Each number is 50 + 10 x the weight over its row's rms, rounded and kept within 0 to 99. Layers, rows and columns count from 0. The size before them is the row's rms in percent of the matrix's.

# k: layer 5 attention key, 192x128, rms 0.212, rows 95, columns 64-127
# v: layer 5 attention value, 192x128, rms 0.192, rows 64-87, columns 64-127
# o: layer 5 attention output (transposed), 192x128, rms 0.18, rows 64-87, columns 64-127
k95 093:69 49 38 36 43 33 54 54 68 49 59 49 42 53 52 47 64 48 65 83 56 62 51 58 44 51 59 50 45 35 63 37 46 55 50 31 38 45 51 45 42 51 48 35 61 64 46 44 51 56 62 32 66 67 49 46 39 45 48 43 60 49 53 62
v64 092:63 48 52 66 59 63 57 36 40 32 53 55 63 53 52 38 45 44 71 57 54 63 45 43 51 46 41 52 57 62 53 53 37 45 47 51 48 43 69 58 47 80 38 49 61 50 54 64 46 35 59 50 35 40 60 57 63 66 44 59 53 47 70 43
o64 091:53 59 64 35 50 37 40 61 56 58 53 57 51 33 50 60 51 74 45 38 37 47 68 43 48 35 60 58 49 68 57 44 46 57 43 45 31 49 54 30 65 45 66 48 37 48 53 44 55 65 23 43 54 59 39 49 51 45 47 69 40 55 48 45
v65 091:44 50 52 41 31 30 47 43 55 49 52 59 64 62 53 51 47 66 32 44 61 49 39 38 43 49 41 50 54 60 35 47 52 47 57 44 49 49 58 54 33 54 50 59 61 49 45 46 19 44 43 65 47 44 45 55 43 53 49 51 42 52 50 47
o65 092:55 72 66 53 71 56 52 57 52 55 66 56 50 57 53 55 42 58 60 55 68 49 68 48 48 41 67 47 48 49 59 67 45 46 58 56 52 60 52 63 57 69 54 36 51 50 51 37 56 47 55 43 34 46 44 56 53 51 44 54 55 39 57 57
v66 091:40 48 45 49 40 39 55 54 54 45 50 53 59 41 32 53 53 45 68 53 33 41 48 38 37 40 53 37 47 53 58 48 67 57 44 39 55 51 47 49 61 42 45 58 56 44 54 66 39 34 55 35 41 43 60 65 57 50 49 60 41 43 46 56
o66 093:62 57 56 51 59 42 67 58 40 58 36 42 44 43 35 53 45 39 35 51 42 76 58 74 67 66 61 58 45 54 44 63 48 32 47 45 49 63 42 51 30 54 46 76 39 42 51 46 49 65 52 47 59 45 57 39 50 46 48 52 52 52 53 50
v67 095:48 46 48 64 51 41 33 52 64 58 57 38 65 46 70 55 63 52 55 76 59 31 49 73 56 36 68 60 42 40 36 48 42 52 50 63 59 45 59 49 30 42 40 57 53 63 60 57 62 67 34 39 61 51 48 51 60 47 49 43 41 45 54 39
o67 100:36 47 52 46 68 79 59 54 58 56 54 56 59 45 42 58 44 63 47 43 42 39 33 34 36 59 40 27 64 49 49 40 54 57 56 56 44 42 33 40 57 58 61 38 46 47 43 45 39 37 67 47 43 43 39 47 57 56 36 44 50 60 55 51
v68 088:60 26 51 39 46 54 55 49 54 37 53 57 69 61 46 48 35 53 65 35 54 37 39 47 64 46 31 51 58 45 54 42 74 56 31 36 51 52 54 60 37 39 55 63 31 49 44 58 38 50 62 68 49 48 60 52 47 53 39 37 53 46 48 53
o68 085:38 51 52 37 50 38 31 56 56 49 46 50 53 39 24 49 42 38 31 59 53 67 62 51 55 70 54 50 62 59 54 56 38 50 62 39 53 48 64 31 66 51 44 46 68 41 42 42 43 32 33 48 46 42 51 57 52 54 65 41 59 50 44 50
v69 108:33 52 48 67 62 66 35 50 49 33 49 62 48 51 32 61 56 34 39 50 57 27 47 36 46 43 65 46 64 49 46 42 47 62 56 50 44 49 35 67 51 48 64 54 55 44 60 49 53 44 54 54 60 30 37 64 52 63 54 51 44 49 45 49
o69 103:47 57 42 45 41 38 61 45 61 73 47 42 51 52 56 37 49 55 64 32 65 53 39 68 56 74 40 55 53 55 46 58 49 63 37 65 55 71 53 39 56 46 43 56 32 42 61 45 59 47 56 43 58 54 55 52 40 26 53 46 41 52 61 54
v70 092:66 54 45 49 59 44 60 51 57 60 67 49 54 39 32 39 65 46 58 48 68 51 58 56 52 63 51 56 62 56 60 24 53 49 24 46 48 52 47 58 68 47 44 71 47 49 54 58 45 66 50 46 57 51 60 40 37 57 36 44 45 54 54 46
o70 088:37 43 61 58 31 27 36 40 49 39 42 56 45 39 59 50 32 51 49 47 37 65 34 60 64 38 64 54 30 49 38 63 42 48 46 51 53 44 44 46 44 45 31 48 54 39 55 58 50 19 49 50 50 43 35 50 61 31 49 60 60 51 40 27
v71 095:43 53 63 40 66 49 38 50 68 46 39 53 43 63 38 58 46 42 36 58 38 70 44 54 49 64 63 42 47 69 46 37 45 59 43 49 48 46 63 51 74 44 39 47 56 48 49 41 44 46 49 51 32 53 31 56 55 60 55 48 41 50 48 58
o71 089:39 38 44 60 41 50 68 39 47 54 68 41 56 46 70 54 24 52 64 52 47 61 70 76 37 38 47 44 47 44 48 58 51 56 47 47 64 57 43 41 48 43 64 63 43 67 64 61 67 42 55 36 55 30 57 49 33 48 58 57 55 58 48 54
v72 102:48 59 58 35 51 38 42 59 60 51 64 48 33 48 48 47 54 55 37 48 41 55 30 49 46 45 37 42 44 36 45 49 63 57 40 43 64 58 45 60 52 45 69 48 51 68 70 55 50 45 47 46 58 40 39 60 53 67 52 41 43 46 58 39
o72 099:42 57 48 69 47 58 57 64 33 52 44 64 68 53 39 34 50 40 59 45 48 56 69 51 52 59 62 61 34 65 48 56 50 65 52 54 46 61 59 33 50 37 29 38 46 44 41 59 65 56 63 34 41 65 58 65 37 39 53 55 58 55 43 60
v73 089:63 46 36 24 39 62 63 37 60 60 43 65 46 52 56 51 35 48 54 50 36 69 60 28 50 52 62 41 33 52 50 63 30 46 54 32 32 47 62 48 51 74 44 47 40 61 43 47 54 51 38 51 43 57 61 53 60 51 47 47 20 60 43 48
o73 086:56 47 56 73 61 35 41 56 42 34 63 32 51 44 56 51 44 45 44 54 49 31 58 55 43 63 40 66 57 48 42 50 40 49 55 59 59 55 39 54 55 46 54 71 43 49 53 44 43 68 56 51 70 42 53 57 31 51 48 53 67 54 46 45
v74 089:46 72 45 59 50 51 47 50 53 46 51 60 32 78 52 50 34 47 55 42 44 35 41 60 59 54 56 45 53 53 51 54 44 38 39 42 48 59 53 53 55 48 56 44 63 41 50 49 42 40 57 50 55 57 49 53 69 51 49 55 44 43 45 68
o74 086:62 44 57 50 43 51 59 56 54 62 35 24 51 50 45 43 60 36 60 45 52 58 42 51 25 45 53 43 63 35 60 45 52 44 59 34 35 46 47 49 73 55 52 45 37 62 50 49 51 50 46 51 62 43 42 36 37 44 42 46 70 50 53 41
v75 089:39 51 51 61 42 44 28 70 58 55 40 36 40 55 51 50 59 54 59 64 65 59 41 44 61 36 49 70 51 50 55 43 32 34 56 34 36 53 63 23 45 52 52 51 56 42 41 62 56 48 53 47 44 56 48 62 52 47 58 58 60 52 64 51
o75 081:58 46 73 40 57 45 45 41 35 39 67 46 64 55 64 53 43 45 50 71 34 46 53 62 38 60 54 41 46 39 45 57 57 62 41 56 58 54 39 71 58 45 59 42 33 48 54 34 49 51 44 62 50 49 40 47 57 47 49 46 32 55 45 51
v76 098:54 61 38 55 48 67 39 33 58 54 54 41 64 53 65 36 66 58 55 54 41 38 61 54 59 53 48 55 45 60 45 36 39 51 58 42 63 43 31 47 48 45 28 58 46 53 50 57 62 45 46 49 55 41 44 40 63 64 42 57 39 45 49 56
o76 090:39 39 49 41 61 52 47 54 49 43 58 63 42 39 43 64 52 24 51 41 52 48 50 58 45 41 58 52 47 39 61 57 57 37 51 56 49 41 48 37 41 29 53 28 24 62 56 61 39 51 38 42 54 68 65 38 50 44 57 51 66 62 55 37
v77 091:39 45 58 49 45 57 52 49 48 44 29 42 50 40 60 43 66 60 52 34 52 61 52 58 71 59 65 52 49 45 47 36 45 38 47 48 55 49 42 50 37 42 63 42 53 77 64 47 45 45 32 58 68 44 55 37 54 34 47 36 44 62 56 46
o77 086:54 64 52 53 61 59 46 44 62 65 57 52 48 63 47 49 44 52 57 67 66 51 28 31 36 45 43 47 33 50 44 49 49 47 45 53 38 53 40 45 42 45 22 53 33 59 38 44 62 48 53 50 61 70 56 49 49 80 52 67 48 53 64 52
v78 100:46 43 43 51 64 47 58 56 54 46 59 54 50 51 44 68 26 42 55 43 35 70 41 55 37 46 41 38 47 43 68 42 41 59 59 54 43 46 64 36 54 63 43 60 38 53 63 39 46 35 70 33 57 62 49 10 40 44 45 42 45 39 63 38
o78 094:40 50 56 47 36 55 55 40 59 49 38 39 36 35 68 49 55 43 45 68 68 45 56 54 55 46 56 59 46 57 41 59 59 54 54 40 55 51 33 60 44 27 43 47 65 38 45 62 60 58 39 57 42 34 47 58 52 30 45 52 49 55 31 59
v79 096:34 56 35 60 53 61 52 48 38 40 58 47 74 61 37 39 43 55 43 38 45 66 35 47 57 45 59 46 61 48 53 46 52 46 53 62 64 69 42 51 42 49 40 47 57 63 53 41 58 50 59 41 51 40 68 41 47 62 54 47 38 26 67 36
o79 094:52 47 50 48 52 53 61 66 47 52 42 46 36 43 47 62 51 37 38 78 49 38 54 54 60 54 33 75 31 56 65 57 60 69 42 41 43 63 59 41 52 42 61 41 47 44 43 59 55 51 40 51 70 54 28 41 53 44 36 66 50 61 45 45
v80 092:46 48 34 43 34 42 49 31 54 42 50 61 59 54 40 43 60 58 28 44 47 41 43 55 32 31 66 45 50 47 46 44 39 58 65 52 47 41 55 56 56 54 66 25 53 54 56 37 41 57 64 46 47 46 39 46 70 60 48 58 56 63 37 53
o80 094:55 34 51 41 58 51 62 56 41 46 57 45 61 50 63 47 39 45 57 45 56 66 68 55 60 60 40 45 47 59 48 38 44 51 53 59 38 43 43 55 45 53 72 45 41 52 48 54 51 46 48 63 54 55 54 38 37 47 40 28 46 26 60 48
v81 090:65 57 63 28 61 39 47 65 56 29 48 67 67 49 65 54 51 56 66 51 44 38 82 59 40 27 57 50 47 62 51 46 50 42 54 39 59 53 63 62 38 52 39 55 61 46 61 51 59 44 57 55 60 51 40 57 35 44 40 39 48 51 46 55
o81 092:45 42 31 65 35 48 56 57 47 51 52 54 44 50 37 56 33 50 43 51 58 61 30 50 50 60 59 54 57 48 46 56 48 42 46 69 42 52 24 43 68 41 75 31 56 41 31 57 44 61 35 57 43 59 57 48 64 41 71 63 48 43 49 58
v82 090:51 57 50 48 41 53 51 59 50 62 52 54 50 38 58 55 61 53 55 72 43 40 36 60 59 68 36 35 74 48 49 56 48 46 31 52 49 62 56 60 52 51 43 38 48 58 57 53 41 46 44 53 45 37 62 42 43 52 54 66 48 41 54 30
o82 096:61 41 41 57 71 35 56 48 63 60 43 62 33 60 60 42 58 38 59 38 49 50 63 43 41 32 49 48 25 44 53 45 44 53 66 42 49 43 37 52 63 56 61 52 57 42 55 49 47 58 63 37 72 55 48 57 51 44 54 46 55 53 42 60
v83 087:43 59 45 47 61 70 59 38 57 64 41 72 45 43 39 50 52 40 65 47 52 49 42 46 50 24 54 61 43 60 46 59 35 43 59 46 62 52 43 28 53 57 57 57 40 41 40 45 37 63 49 37 60 52 41 59 47 49 43 38 34 55 63 38
o83 084:57 48 63 27 40 31 55 62 47 39 61 49 69 48 72 71 34 42 35 38 53 64 43 55 48 50 59 38 52 57 54 40 47 40 52 53 39 60 61 42 47 37 53 29 56 63 63 62 42 47 53 40 62 66 43 58 68 58 35 53 64 52 53 50
v84 100:65 37 50 46 24 55 49 47 60 38 45 75 63 49 38 64 55 69 46 37 67 42 43 28 48 55 54 55 68 41 51 57 39 53 58 35 45 46 48 40 55 38 40 64 66 57 41 58 53 42 50 64 42 59 56 44 50 60 52 47 37 49 42 31
o84 095:47 55 65 55 48 37 43 60 49 53 63 20 40 53 45 56 73 47 46 52 37 46 44 70 51 55 58 53 58 64 63 59 61 57 59 69 54 48 50 41 51 67 58 53 49 54 64 40 48 39 68 37 43 34 73 40 71 40 42 52 52 58 55 57
v85 105:54 68 69 60 50 40 51 43 72 58 61 51 52 26 37 61 66 63 35 56 53 52 61 55 42 44 53 64 49 53 48 39 48 59 40 42 59 55 45 47 54 34 50 44 68 60 50 69 48 48 34 56 46 59 57 49 57 58 47 56 48 40 40 29
o85 090:43 46 38 61 49 64 43 38 27 37 47 42 51 58 54 45 40 59 48 45 47 40 45 55 54 39 49 45 40 50 55 59 49 58 47 64 48 61 50 34 52 83 37 44 31 50 62 66 54 50 49 28 49 47 27 54 70 39 40 57 40 60 64 61
v86 096:37 55 48 52 48 50 49 49 69 46 44 71 59 55 38 39 44 55 69 47 44 52 48 38 51 67 43 51 55 34 57 52 54 65 47 57 49 68 53 33 60 65 57 54 34 64 46 56 43 48 57 41 56 48 44 63 39 52 47 50 39 54 50 58
o86 092:46 36 45 66 49 52 61 67 68 52 63 25 39 48 39 59 40 52 33 62 43 60 61 55 50 50 55 46 53 35 35 59 46 42 46 49 54 55 62 41 55 47 49 38 67 42 52 61 58 36 55 53 49 50 59 43 60 67 60 74 45 61 43 49
v87 094:47 48 57 46 53 56 79 49 42 42 58 59 57 65 58 54 63 46 53 48 49 56 47 48 59 36 43 50 53 44 62 52 52 39 57 53 58 55 53 55 48 56 67 55 59 51 48 56 40 60 54 34 45 39 56 40 60 59 48 42 54 69 46 37
o87 093:58 55 53 40 47 57 33 51 54 62 57 27 46 44 43 43 34 48 39 46 37 48 71 39 49 47 44 53 37 65 44 28 47 61 49 46 55 64 39 45 47 59 47 39 56 72 55 41 60 37 62 45 56 76 36 46 54 43 53 45 61 46 51 52